Each number is 128 + 24 x the weight over its row's rms, rounded and kept within 0 to 255. Layers, rows and columns count from 0. Numbers have three digits each. The size before them is the row's rms in percent of the matrix's.

# down: layer 7 MLP down (transposed), 512x128, rms 0.19, rows 7-106, columns 0-63
# up: layer 7 MLP up, 512x128, rms 0.219, rows 8-107, columns 0-63
down7 088:159104129150117128128117147125114135132136113115133123169133148107151109122119124133123174159156128132110113087148164137135129150090149122143070149154141119102088130056163120138110120121111127
up8 113:163154132134127116148101138115142154117130164158120113136133114121113119108113153132142136174088116130143092120167127077094168125184116147116110096123133138120147113130141133109162148143076181
down8 113:132144108179127094132130167125147099136152138111135151111126131150125133117120148089121154129145132140158119158122119166163130080152140126183146201129094157111119122155127128161141131115166106
up9 105:089126125151131131143117148125117141108128097127153155114200095115143080097155123082134114127088093090138111095128108133118147179132111177108139089111189177138143147155144098096159143111147132
down9 107:118123140114160140127135123159179111157168122112134158151132118148138092108105148145172105115114093126135115127097110127131157131150107095057148095172170090143151152168125121148173129140128092
up10 092:103132158098108134139140106158090128141129122132119117127146137132122167111144144133125166117140140167148126177131128154105144141130123073135136092081118129108129157124127099123141137147106152
down10 094:123098140126165102114142133131114172147113103087122109129125117133134105140077152148132150160171184116136151133160101094109149144139119119078132152169144086097151185113148109146097143149124150
up11 102:174146091113150099116094081131088095129122128142166139118137134093097105106155159135134152168120181137144138164130117138108093127139112089115094116129157102109101139133164118122108110094139135
down11 094:135110149123124121148139172141136088170160134101113106155121129132147113078157121097098150143123116101143091125106140079070142117126103113099117154139129136088115061044129192099107147106145112
up12 098:129151126062085147111125128156085143086120164132118155154144122144109084134162137118152124097093169120087140102138141153114116109136083113111191146111121150128104161118145126172134087131097111
down12 101:130140093175130139153125141102143104191160129130099136146105137102135166087129077139117109158170096147138138144132122129186144117170139156147086157148126144106092090111125140096118151107164143
up13 101:078140114103168115125132091149132143144117133219160123072105142135131113159131122139076116142121154175110157135136123180088109129126124116134132068119120139100136123152121093138128122122122095
down13 102:122143169149105091147134164117078122144104106107142100109120155124154152137050101115125127091158139166136115121136113121093137135104082133157116137106124105157133136066100124130110081147126144
up14 110:154145149159166171118131115149099132122139119119141097106133126166128163108130135160152140086130158143154115122136101115144134141115129128122144133116135136118130092151087146110125155106106125
down14 118:160108099118124137146160128096116094127132101091151112151129139148123089109122084161100096126167070145147164141071111141108157130129133099120080130105098118149154163135117122103127131146145162
up15 112:141130145148100126140119137147129111106127145145115121108130095109091126166090129124112132135096097131108120103068117118103134109156125130182121155113118141139119100119135117099123121125145126
down15 110:125154115154129108118109128128183110091151119141117108125136084120128135141158129096105154078151151121176161106151097154137131092148129138160153147092138156116112140148121072165111146126138117
up16 094:138183145154093137138119089103164149102182129127117158078172132068133158127132109098107154140094129140128088142163154107161117143108124116165117155113151144094188113110134118118135129087138124
down16 101:120109152157134108122122151107089121135098158081108186120127124099116098101150137155149107140131136122075107107111138135154133102146146129128111136123211089113117140123122164184133135115158108
up17 096:131105158161172182162121090118134143139122127145109113105109117175095140114147145114145126117139113127189166141126117112131148137070110100136103160140127134124141186091106098103155132125125094
down17 100:118109111169136146134145128114159113132138114105121134083109124161127113117117171113123118120124114097107101150148109099172127086132175178182099170170176121107136089138154138182124125086101117
up18 086:108138138104118146150109138108166123115126119126144132118102108117175147139088137146126144125133131096108169121158108112098120108131149116115138199142120127134123093181174149158088094110137116
down18 098:138158110068173139109114170154124120152118146119130107147131117112110153111101159103140160119114156131112104091121132121119066150137170091130107120150156098093143141154086131142163125096139122
up19 090:164139095097134142119143153149145140151118140145153143145093085119141128132122134127116169134117128162131076117132141121187193149168108099114127119139080125116119133136101164126136104095093147
down19 098:099077179108106113127144138144110100119110102076106116129110113158147127113139115111124150118084130134150137130132113146146126133125074150158121131160174131157122146080157151154109090138153090
up20 107:126107144156133135134072105086113131168136104114106193116126115108141082125083143125142119102118103150147159130153154143134109202087139173115155133115096101101121142125143161109148130140113098
down20 113:080141138122134131152131093122129160114097130159123146149136127151109124127134099111112130143124117094122107095122122130129142117159067146146116112144129120142161110113107103190140109127141114
up21 104:164165151138137138149140129121135092099154074136123106132126099123110121107128165133128174127092193068157105132130176104123168134173113155107110130153118138117095152127132128101110139100089158
down21 109:118128125108155079095103125112166134118134104142153162124145153135127142108108138143151121138102159145143117130106124125103157125106079075129111112113141105120115161072116089141087131100164131
up22 100:158110138040104126159143126133138176178127101128164151136151079139134107140091118120127146147121133150143121104117145123135150143118085132128108110078113100124145129105102146122126116153140125
down22 095:088127142138148110098105100120067136116113177126113082095111160159070132122177139166166117125157136147105108157142110142100130126112143128118100145138142125088116116125148094143127160086159126
up23 081:162156141119142159172110134143152122130154116173128087143130124117129140122107112113157134156088118187135087077141145163120138096116139105124099160118135127118123167146128153112179137166131102
down23 065:135146125160096113096144158103175093109107150128124181172135119105134166106130128133126129132111148113109132180109102118136108181108124134143129131105124129144144165104138092128096149154126119
up24 106:189151122114135140132137140138154125110123116148136162132151124122134130121138159160062135146086151104131131146113103184068167122164160111126095134143097123170112123156138083101083114107098154
down24 108:154153106108138090140148136102183114115154090130119135129167095115111160100132145112095100103115123119159149079131129105099118107135097139109133110098148128131114162093109176125104131131111100
up25 095:145135115072161171134102129110111160103119089131140126094088130148115147129144129110164101141140166141137117123122160125164150106144084105100121144075135111137126151162123130114147117120149113
down25 097:152138163124109147160124166120102130122140101117106071148133125113141131123106162113096125118105149072125138121112107152121107133101135140104131107120150136136144167146117150149129145101161156
up26 100:140118127151119101146185091146129119153134142128103138142137120139154103079120139126114089147098123157121138107140114144160139122118121115112131137088155191093112167151137135141118142140155107
down26 110:154187122116130150124102119109143127142058149113114120117160107147114147140102107130149177134128121138137120142140155124114109127137147105113157109129144115146112152160123096121106138150091120
up27 107:141140161134118138128177137146088131139129128111165116154137123136083111147159110126134151138118139126120121138138140182149173143108165096102164142138113194138180082134123129186091147143132136
down27 107:129126117103132138157118178122162125167114171138132102156131127123154118180120098107120158178166124099140092117136159148117129146138128110137117101131100092140157140091145099132138140105084141
up28 107:134114076196143108135153129111140136148151116187136106123124117109113128132094131113100098132110139127102128170122108171125106087109131124128154165132104150107125204145135131138094137144103116
down28 098:131145104117111102137110101133141154154102135103104093140151116131118103121120108149152143163131096123101118116139151090138133110151128152153175156105106119137137116178137136118135126060191104
up29 118:119124110145108147143147115112164123129163149124122070142129104120143113118136129088128114126119101160121134113155087165165130139127153111138158141095105165100135142126160152155112137153084152
down29 126:136140134112127164095150126140155180178156159113145095105126098132100128127120092114149092107124151151120125125142111105112164154129136096104150161110115138118138152166155123132082161138101105
up30 101:152171126125096110114169104128178102124140139126115091140135128148129171127134129077096156129112133112134114069142137138146164112130151121129129117106147155131122124153121140130146137145113116
down30 107:135103194126119134134149119134122100121131137145141118144181076151117098150115136126106111188093126149086139123089125137124162165146140114088120128120098150062128134134151147128143118108125121
up31 104:137086136165132141103128091093180149099091124126129137148140108127128104138151143117092164142124104150122113101117076118124175131123117148095162101154137082120109129137117130193101117128123161
down31 109:105146139113136164117140141170143156126106117086160132096125121102130088141063153174075137139141146166119135134124167162124127119158115151105128146138145160157110123143142120113119124169149152
up32 100:135117102100133144153111088143154119205148110127122140122101130162129126110123172117132120102095128121148151161146134129161103170132090118111130149140143142111105167138157090117118130150117143
down32 090:146099138123133126105105082115150110144109138091104085085109105198128114091115141128110133100129134149114118108084127109158115096110095120132113141131097134163131107165151108140112125125129128
up33 097:139121125144124101115144109096142110152121095124125173112149104170121170110110107113129103126120152120112146095085151101164092122116133121154161153118106125124121159123110094216154112136133097
down33 095:139114110163139107105175127115168164082147111126122117125135179128132157125139162136110104120175105137143158107136116124145128132089188134147119125109130120132160123139116123136139159120209172
up34 105:154146153087140129145150139138106099065143156126143101159152133131098108147156142087138136133120118129145114139133117083104152116104127090146118115108103176126101144146173100135140160121137141
down34 093:134102057135140124132137100140136155152154124112121178138091114146143151117100170110101110133095080151145136118111128136124114104151113124120104139120158109101105102072124203120122117136133132
up35 115:113118146132156112134151122125122124135145141153120147107090088125107075103148116167149142177137116114141106124132142131090133125134124147147158096125081101126132125164167118075125180088097157
down35 110:154138142189142116131123139071143105100121127108149160144132124113129099189166157149125159151104109122123096122138098146132106087143129138158166154134139132126147113154117121088147127146126103
up36 092:128118152161099158126130122132145069097164093162139158108109085138135155122154122111148149120127138147138157154161117106106133146132122145101124115132132094153123136140099174155129147111115126
down36 084:079126127096128129145180135102111128102115101092121122097118151113100140146137080148136128141104136148073157138106149098130134119122172076078099104123118136105115135144157105149121132148154110
up37 096:107135170167139165118145108153088181135125134114111144108140116135121141163134154171085110087088122110162159096107102140091112135092132132139126154136130122106141137142130095120163122093147120
down37 089:150166092128117139129114157158143156128122121168100139106090099160139112113150137134142089125137134117142087135148120143114156134128135151141139105203133121149096134119103147103135172113142115
up38 105:140130130103107126160123128133172111135123118181124194118123107134129112138136129116114141094137114141158101112140143117118123160118118148127139140122130101126112115122145143096109134119170147
down38 098:148171158118130106083153123124138145101158128120125117145114121151119151125128135136145112116169124120087127098137084139122072146107152081154128104108111089089160123135146126162086125135139136
up39 105:135129149113104085137138099123163171150141148118152093100136123136118145153149140106092147140123100143148150158125142130122067146118136146099148111136106182156181152108132128134100139161094111
down39 112:129145088149126122113054133145119144096126092160170126113137116139137105105100150167138088153100135143113147079133121123155097126162113141124161126150146162140085165101124144087106121174125137
up40 098:117144083138129154136158145121153122102153153126142102126085138090175103184094132074123142122133141155113125080163116121184175073126147094119136117155139154138123156146102118123170168126163121
down40 082:149134156147139110151151172136123136132161123138135170141156124111142116115145124177096166109145126083109148107101137136115134156119155165130146130097126108129141149039113173140128127106125130
up41 090:105140126150160121177115103147151139106121100104139165140090131133139123129122120136081142094139122194069104116120133172142185106109128104144178145119132135107111125127165081115103133146079130
down41 078:153100116132160099122110126133068140133111138146174104120104115143135098131132088103078120153132162161140157101134111124148137127110121146170135153155123147111126154201146133114109134100140112
up42 097:150116118121091152124135128086098124161095131092102161117100111103111134102145149117143124131110092122127122108102135136085136123087106127079156171097093126143105128127113108145131131144143142
down42 104:103096122105113167092078137138123112071113102118123102152140102165132146143142116117160110123088145104119121105124111116105149145142154155122127119143103093126160113208089112139114129130166106
up43 103:093147082131164095126139101114135178121133094122099116107178127119087135137105088155086124145126065161146124129140151095146117129137129157120140136123143180118122129150141108096156151129117080
down43 112:085128118113117106140146135149136133133085124154122129081136152085106118093075109135137128147130128157126144138158161106120127078143135127128118112136148144107144123138152130138097095115156113
up44 107:125141158123114125107087143121134170093128150135175117102089129109098061114198128094171177154149128161123087100152157159112142129124148145148130165142141151087116123153173125106119140171132126
down44 093:155180074178108151094146134107101106118130135092117110127137120112111153113122169078130170141140140113158117090119089098144100095188136147173148139131067132101122100112151113099125121115133106
up45 106:129139097098117128114150131061151163111133082140136163078132133152133086136163137113101145130086099086163185111137137130070140070112160135139161102150158123094110131127139142117158131123124138
down45 103:102125122136152129133151129069114088112123107116178121189190135143144164117209114130151142117131137096085109103128122099160128106141164112159148128125117147088172107130106147158136129131128120
up46 117:129150119125138143112157117144159123138206114142138121106092078168106157114161084150115113094126132119105141153109091111162129134151100132101127143141140149142117082151078136118182136150106166
down46 134:094156123147141167127165102134105115120131149112131108107144136150119128140153111154123100107091146142094149128146101096138114138192115115149168130137121150132101142220105129126129119150140154
up47 098:114138085116140092142132100122131131149138136126094125114158137135109169110133122133092141077151131137112097105141115122149112136127132123149149164113089162171127143163146143131145170143115105
down47 105:091161135121094145108111130095127126144105132115099152097141133124140161128156133166170109130109150116103103138141137122161141159128084092106114123155133126089141061123110121152112139137138102
up48 101:123099121144122140104159136149131152126133113142117107120160104112071156140123131157120149109092081149159151156135149134102156132134132185124174123142101171167108115124115133135128093115149152
down48 088:147133134110107187138124154126154074150117140106104138150105109122160133111138154146167137130090119113106121092113094092123119178130105133121153121127129111123114111122124113109140129151129158
up49 106:130130128119083094106101167191150136130142095167087093089092142116147118112145136149137176111136117140124102122096124102130140089070133125132133104108101092125163158139109090173155156090095129
down49 099:119131135124129158127122096163102134134133120116111091150115069112100129123121165127151147156103123082128143132199102112107130136182119100149155163146145172156054134141144172172095146137113131
up50 102:187117141145081158133061123104163100121164139140113120122133121101134139148161100171140167137114117143087129165138143126152102181127104151099166145146147135092108105180131088108147110119122127
down50 083:122108165135114135149169075107165120158112101137150147139105142111154155118110174125097165136131116160079071152103091124162142144103113123122150125140142088125120114163090102118142158131103077
up51 103:131097135113129122148166145148104148151116114141102141104141130144143123131151142135115198133102080102154157119121120147099148134160145122127146077124137149097115111121134101108143114127111137
down51 100:172107136103124090106105100121081151109145123125114146149109135107126089093158114126106129113142146134132099156153137158130124146143133127159141118103145104099132125157112092118129131152137135
up52 097:134124137145151157097133147129137124117161128125132111097107153123120148109131104095111101106113133153105146078139118126124125120094129109163142149126116152141146152154047131116131126097136131
down52 089:136123173188082084129151153110092098153138114128096124174136117117109141141141095141129132132157106097122159143138105121143137106123119097137138151130146103145118135081138111154150167098131112
up53 099:127164132073096116112068110133138136171129130127143157161118144132129120095075119157148153128138164141144112145121107124099077148153155119100134118146166151124123172165110127119154103103093127
down53 091:100140134104147137131163165109147110158119138114122144154133160093119116103135138118148141092153090102117138142098153094147124094139184077123144109095104140050137101082115155122118101080111114
up54 106:140152113136124122129118126075127102156130131136131113097133112136107149111127095127090088147095124111134101135085130128119129137092137120125141106160102135126111169127136111105116112088142107
down54 123:161160133107137113156166101113113116057121132129153112123086130102119133140131098148102138137104105142103101151125111146103141152131123095126161084124145103174101123149150152133111126152197112
up55 103:109148100106153095118116142114147129108085140150106117140099132128129094179123149111134096101139144153151084156110115125131143159158080150138163159088136158123088095147128116137166120100167111
down55 103:112142132181103121099116152136118133105102102153121114127134110131124082107112103079159126083143105148160141136105077182130122096081127128157123121102138089115149120119102151114135105170182152
up56 115:071118133139112134125145107085105119100106124120156120114181124150114135156135097105071148123151131150118126081151157102138122084115090136141131130167125152120137109142103114090126124107132118
down56 116:099122131105134161168135127094077122134094103144145147130130132089131135134142066170101112119126120139104143095132109129164173153121116110071091152103102110105157142161126131167176144085119134
up57 097:101139139124103115160152128127121106131159114143144156109079129162124167116127134146149113130148199150115135112135120130127138099130135110157118135119120106129109203108067121091127159111129199
down57 087:128077149152091169144181155113111137140131117129129131128157132131121137125136109139137139119089130121103120148131144127172167134146118074112114158098159106144155156109117129146105096154096116
up58 102:114169094114099113093124109133149125106130115137129164124148083107122118117110130143133103126114167105126130115120169138154102107134154167140146148155130167145146140125141102170102160147104128
down58 089:084132129142173118127116113105124107104100133108107121093113164133102167121186134109106125158163115131129107142141132125093104102080122120142100156143158140127173126094107132115147173124143113
up59 095:174136111104137118130147112146146154099169132139117121113099082097126102111114174148120206138133121127099101113113080136145108140145167129109103121140124136137152153121124118104093131131160135
down59 092:140103127116142114130145134113131141146136120138067097140160111111122118178103122127121166172146155123142145136141115161119121126102163113131156118106144118113130116078167147139086155125080101
up60 098:140136138151153158135165121116104131085119115151080153093139104159098138103094112101109175100084135120141156129114178090124155121122174110115168128133121119146082147109115142072176145146157110
down60 094:153102144156134125097130108137174137132105095148121113146139116134113159078085098124155111108106114124112172166097161114112152094148113070173114140093111098165126107096137144111149118128113084
up61 093:144161123163166091118082107146134078132112143128111141113141087105130163124107116149121123122149145145149117078094142104116148136113127114096130177119107097150141114153100084148161133145128150
down61 082:150134130133121149134124106148139113108154122151132132139125126143143095122131130129141115134125115192094109113144136109127086144137131144151133129123149112175114111200137126197113138149093149
up62 102:117098150181118154141101094165155097108122080122102138145112101159151121124106093123138121145102129142142160169111108115112177130122103158109132145169117113171132167129126101125134162129159144
down62 093:155099113114125169140112086113131123152106113134076152126120090139188081087123123130115172155132126118097129150104153131138141111116124119127155143139080150151135104104130094171147126165108139
up63 106:060159145121099129131124118125096134131137161152116158113139104132130106129106115135157185138133152110123121123118139151110144144098105136156136135122142167109077121133170164123166155136090139
down63 105:119104115104116140163062116126121095145103176097156107085137113128140116141110132139197155151150113118133120113125148092126105169134089124149113100116121124132143130050171120092168112130096097
up64 107:136138134113115104138119132135104115101171136168114115104159121132100109186135114151100138130101135066123129144147145164139100155126101116123164165122077143143121164130155124151094157112166123
down64 108:142135126125128143171126165145149114145141125111146154116117151124125089160124091153136140114143189152136131131116113122145135143114128124134120120088170123123116156204124109152112113099137151
up65 105:069124118121097098151101148142137119169139121181121090077133084105110146115095106107140181113150156161162123126136109127153156138111142140131127118166162147077142088124123151110125106135108135
down65 090:083117122124099112151099142135086144130149151122138109161120107090129099122152147085108099108105156132116116161114121095124155162148122122084133113152122121116123127093124157110124125120132102
up66 094:109146141129081094155128148115093090080125146153149118103139114072134164101173114115130111130106121127134107137175130123125149131108185140112147103140141107138154130135160130103125147144177164
down66 070:115129132135137126114166154158141128114105155136143149132173155159129100146078118137197104118151116103083147110143157113083153153140108140153158115155090108163166110138136144145107148118100119
up67 101:164151123106081124115100124159134103135163144176134097090127107152109132121133155086152132113126065130165127116163088140088121150124118124142161098157125149159189129116144095128108115146118154
down67 098:097144140084120112148131143121116120044163144091121155158081175117170113171116092164121095118111142129144137119172156127117150170119117108119126111108101157113155157098122138104116158102125164
up68 100:125153146159088091158131134109156127159148129135108121179148097142151124174156089115061119127110113151146125127105136163104133145111159108142169118114163130090107133155166118117094126132104127
down68 107:136131114082157106112097120133135073201134151108143098113070118168167076110109111136130105110158160117128152157153174136083143186131115125127097097161124113127153142149108143133131124105090107
up69 105:159139118094123096078151103165130145109139131165088167123115128115131168125124133154113132122143099142140121115154128127133087111129131129092192147132090111125129124108121117141099155157118139
down69 090:097135191133132148120123141150139109143084147121107117149158145107126095141153097129106160141113083136118107157098134092123171179125150081091105115154141138137109117094118114149084112090105103
up70 096:127132138161120102106097117168113160164145134145127143117154136124094157158116128108167123131108139113136104140092141141134160123122064114155115065135138147132126177134086122140117100101117149
down70 106:121086126121131114171109140118117082145130124086143109120135194127111114100200105101118173072129140180137169171136149100110105122106135092119118090104153113137131131120121094127141111142104115
up71 102:152156117137098109115106121160146110129082124106157146160116135098148125147106183128120126142085141132132147153132141162133144105130174125108167160092128110130121189151150126116122117170107137
down71 097:139098131116149131133136115128082131129169106111137148122158152100122137163114148149149086183191157110087110132138132087132132101132110120164088134123143131118116138187145140153135087104155149
up72 093:131128127133128107131159110113171099120107090101144126156117124107120113128123117121130097148153129150182155150113092119153186117094129110162128133131095139150163114129157153120122207098087121
down72 094:095154142125127141143148160130085151121155103139114099148102083123154134096085130132137077118111157123130120141126109106146162100156144141133124130128145095084136119049137122098088109126125092
up73 094:086127166104094147160090136147130094161155136139150153132144118120124160139128096131160126110095145119107169137102113141140124123147165144116121123187112133115136147133116105142117116110138180
down73 095:112123140091133154153113176128103133144150105097153101170149136126100137140142154154133088102132152179134129130101135115159117106158112127096135111170097156035124151127118171140124126107129121
up74 114:120147129137100148096182117137153119167149140110106115113115117127148179153129086155092149111088131155141111154159078097090127138133130135099143169116138140145099107145106110075143136104125161
down74 114:153105090158159164089151102168121114099076108050168122125151143134137142158129107129132141163124117089102108123150124155132162122128099140117146191117101161145100116107129139165137169125121139
up75 094:104139133135107166122111167140098142152195136121156121112130096098132136120146128147165137112138123118113153113107109123095123136178154146078147139151132134120112137123115122106101079111126155
down75 103:094134169156158179118089132152100119144116113157131129154137130136174097106118121137125138135143152105145138133122130156135162112090123110100167161143199155115121152129137127129089159169124156
up76 100:143144160108100131126081126113123142120134088109108114113097110140109120141100142123164113116154156172166168139103151176121108189177152133126170107105139125163117146154122159117129106102148068
down76 110:142126107123156049143118107102132145109124122148135142111142151097126167136153123118113112104111123113133146131131125104148147135121116098125129122097105148133113137145093123160105111150154087
up77 093:160177102141125151162117123135102136153143174181171124126139139131093131117124076141092135124123133124096101090118127128170096112125104125158101142094090120097142140115091113107134121147107094
down77 086:115112162117118160104123183152144137091114123091149125116128181124124127107116179116168083115142142111079110162152158141112123124144138133125154106171101150098126138098140123162079104094142137
up78 113:113112097134128173134135120147124163117106136101128133126122114096124148127157131096190152098150134129127137149109113129148143145157132133120125146161118135178156156149153119060137083174144130
down78 117:119128112091140098120159115110167091114145175069109164129158124174143135113153168131094113090151082130135123127119087138094119080135163154122138130137124129150127087154163100151140130126088101
up79 107:175143134109137113167131112114155148094172127144145153052138106139085157127111132096152117151141132115159115159110121127189112059161108104116101145155107126170106176168108081140136124157115153
down79 098:103163142161147112137147202151142107132120130134117115158129138124120118117125146134133104115180130074111162107113086163139121145131188133091137113138116112162133160141167099138156121113122144
up80 102:101142136109113124160155072076174085117159115126116153144172122166143140111156135151080108135112126125140162165145157113136092119125141141083122119136106160129132072137119140094178146173115095
down80 112:132114077120116197116126110137122131095150104137160126098106090156156069182153139143107137108101126118132138124112101140152146112100129112093141112133146125116113142225116104133148128153161116
up81 099:140097106100095137128155101094150105108127110129145129078139089074164151135087112109122155120129120147131152115148160176150111124181152137110110119149116126140110150116113192112144139117122159
down81 112:134117115123073103155123145153157166081139111113116116138166111110088183138137076098115154112102090093111158147136102089132135174153120141188099129144114163140122103104108130113135148138133131
up82 101:099166145130104106112105168090149128076119132148148154098109106107131117145152102115107154109183119106151143120111144109144152140170131125093138154158111111162114161159117119125086155152116120
down82 104:151080148120136129168095119155139123142094124103150161134137104117140142112105116128133153143118118130133123128111131120083116124152154152086108124144138095140132110055101100092126128114102129
up83 107:154163088063095144052124109148136153164120153192132139137164117114078132164150144151133171139091131146136095121140139166134153106165110120130162117117128146114153093133122138094094110103114132
down83 109:120100156138158146140141136134122131151134138124137163105110057156131097092095147091141101149108155122131172130119143121112158139157156119147135119134127133110172133114134103146142116142087100
up84 094:110115101166107119085110141135097138138114140121124129114107103127119121103125146178148139119120170127170154149138126141136092082164147071143151148151150123120101112140142111151148154107153137
down84 100:114102175134176133104160123098129123115128152151152112114108137123105163156120126132124117107115163125045114116104132132148125083128150125147133130088164135141129129152093117167120108135112143
up85 101:142142121098108119141143107133113095109150143133131156105146109112157136096159148096141147125130120143141180105110161099158131119136128150127150145163118144113122135122127112179081108139092164
down85 093:164122154168151140123131142108163146110132183124120152120119132138158166138152128092104128116127097118124099148155128138139127124111111108135143144143147045148130167127168135140141140119139121
up86 103:146141087079151099109157135149122144113136134187113164111123100124122099128147161142155170133144145105159108097159147112124102098150163128103121151155150110083099084112162161149116164103088132
down86 099:137137173093160135134109137082161120134105142156123139121130109131084164133131045095105134163093111096133108121164142111135135127107094073149058108115150117103081143088118113106111070140104126
up87 084:114130107084131145160132146160164143151110134124074111173093127111104134139110122141129134121124126163125183125120112112139135121157163134152157117102115127108124128129139101163156124110111124
down87 079:154123069132148117077132112170131128151121146104140148130096114137132149129148098132140084142121127158082122099161108111136138112112090124128132177121130095143165140171122106146169172094143113
up88 091:125115121160177087125154167134120110127100165166122123108096109106066164144149160128132134146148133093120147108141124150124141121138134115091116099107078148124115147137118120115160150155107131
down88 092:077159131155081135120154137111153145059181102142142139150099125142143140117137120115114097128139115120128160144128120133134153153122134152181149163132104136097132133124149167151120145117153103
up89 109:099147159154149134172132134131136128115126134133128132163132124129114120110168104092146145135143112098159126148126106107112094184146086155119136114130136186114056137154095094144136133104112125
down89 117:127067137154108083120110095137157132146119104139158114130141092118146096145144166128094149143090108104102098127144123123129119140102125130106153133108140134102169107175121135146116114126101054
up90 097:137137161135118159132113129145140085156110109124145148168159119124144151132187163107094143133090121186126141083122123099146151111094125115134134144114132106128163124120170082142154124096133124
down90 087:128130155160138118100142065124122109119122130115115094132135186131122163102124140105145105107135120134095146154102142128140090135128117147090129114180138148177141165126120161097143177123111171
up91 094:109156139128124114124119128136106107113059179131123106116110113114162115137144104156115125160110167126122120098076159161146095125132135139108116064137136166143102113158156134129139178080141132
down91 097:139100152130167133144122134124105146093136084131143110135134164139144126097114136124114155122112119095154188105134097102137150119158115127137108149122093139106159197144104119149161138137088143
up92 098:125144098128163145129118166076112102114135107124093118105164107163152147098120133126080118170130149121125106088159108098145123083110128115140132171106097092142070122131137117102107103129145174
down92 096:099099119151131117147140085131156133131113081120111148140138182100106156115143082148135120126147115128131117151159112098126106156126157108164154136086099147114125104182130082130126113094096148
up93 100:144135167095120190120157126137129134101082172142113147122136083095140129117086164142155179099129135124143119126120116127109160192149114086116130134114093149158124146109139109112123115142115120
down93 109:127124128115120174106174068090113112098155128088107159153082088116085122128115133145095149120152156118120115111126080166137144126136148117163076148134133123132149102079148171164128130114119110
up94 095:063074135088147111165110139106091130140147127125139111144120129135100148150132108123182116167141170152142142111149084107150169108143121138120088111140161108149146106114133113127120178104111135
down94 086:126117130129151136197118119132133118113123131137160149106147129126143119117126136125091142156148114107074092090152138159128150148097178126094128088144154146157126152082137089139138098115130116
up95 104:162124115096098151093131144114134102163104147150169154140133102131175094127127117125135158118108182106129122167108100166108132119134182110127135140134117114148082078111096115126124125114106149
down95 099:146115178131122098122101174146155131129136118111111140149125088091090128149140120120137118167154111145182154121152186069122095147145133098144155082118098140147085114095142182113141112092122138
up96 095:133133086104140133145140092145124161131127121093110141139084132114115151099134161095114141145115133151153145081129126092139094156109089134115146153138116095118152099114127125114190155131129123
down96 099:136113127107168167156080095137131118168141169113090150128128107147145173143145155150132191119139132118099109077147123120160115186142111156126161149118125142109079087109128140161134156159153122
up97 115:140160107134106103126121078168130111172163131106130123159163098086104118121064106125125123093135101175089113142131122140112150076154145136090162143114124162152091101136099141146131158191132147
down97 104:113161142155085111112128121152101140080164100179104092120125174111107148120138113134113137095137126142144101114115108163147164103128135137101125112102121150146137147165128084150123126125119169
up98 084:125084099079182087120130085151129157159145112159103130127142153139131086125073147124150139134174125130130117106137135085178159140133085099142154120153127140119135167159141096122094169145096108
down98 092:118133122169136088140105151115130117121157146129152134143152122064111105120153092111127125119113071133144096110139140107176134118123135100103121094143099104141146166116131090112142138111130132
up99 103:127125168108094132155135108157136121090118134147132142124108138106144148114148107100161145122105124150139088128131098145145129110131064122190165128166133165150111123113140154176160144118093142
down99 116:140134135101105098174141153121132169129132128129115117127118165126119101122131190157112117132148147126099147134170140106143104146076150085189150142110116179111129105106123081168150170147097110
up100 108:156145144127139111123168132145118115168151157164125137116115102080180122139123139192092132102084096102141149135126091102114123105129110130138136155115110109107114161123126105148130103104159121
down100 102:166115147131148135125117116106158106131126077129156140120117118127103144123107148104141134179139129142128106115162135118094172125140115073157074136134139113109104077085119128154131139136130094
up101 098:122115104182103165123122115114150142117153125117102132107136106131133148104120122093144137146135125100143153164170127114112114189139129156118135154140132123177113131154163120124102115079102113
down101 100:131149104129128163120130202137113121138139126128129120137110133138104122117085114106153144124123153118118101105150154089149108139095129162136135093142145131111117151145138095148120062135207132
up102 102:119166111104133140155157112116131113134159158124130142091166128066122133146118085125157127135127134134103078074132176142134094123109103101135114114133096110131138087137190079134136118132164132
down102 100:155149142141160128184159139090127133095128154125141143144144098125124163115148130093121126133161142106169139112090109080136112083165121123132140114104090152093108116077137160124118085092145136
up103 103:099162104129132138126154114135124115107127159115084152133115091147129131127134083130142142101122157110141114083127078118138137123097130145103112125076132090109123148118115105113108133139111143
down103 106:124104098127128132070119117141132131153125151119113114123097091145140129136081077129152099124123104092136108139084137095084136129132113135121100134126156121134085152178150127148151123098122112
up104 092:118174096066079145123153137138146138099124150125129114138112125154160089175169090136156083121095098119104127127111127121125125155139147131082167124102128130132138140146172108126175154130149117
down104 093:110146119122156119143159125122116142102082153145127138132118124142168137141133101070130113129118163124126149140100084090123168148113171121117093159095116154072131148135109127160121170116117136
up105 098:133143122113085145119115115176097138097126160162128150109103140131130121123127151129177142117111135158100128122184101160108136136100151135123148128163134143096122088148156134113147118136115145
down105 108:153125106134158100135138153100141114154128098121129126106129186150149138144148114142118148152142122132108141116163126114207119078154149117179131125120125150107123113098114096137109121124163123
up106 102:100095176151083142151101136137086161121115148135128153135119094121122136135124093111175132096137134178131145165141129067140123147139100142159165145150129101156106108137148135129169148116094123
down106 103:117115122108115093100071111148105161108126157124144155132145129111135146166086080114103152121168099149109127097134129110131110132142103184151114113123181133114120128135097139106093096113125121
up107 100:147149138138109158094136110090180084103104093140146178102144102129174148121151105144139120117078139166169109115132110117121145144147132140141155134116168115127118125117122137163100095094082119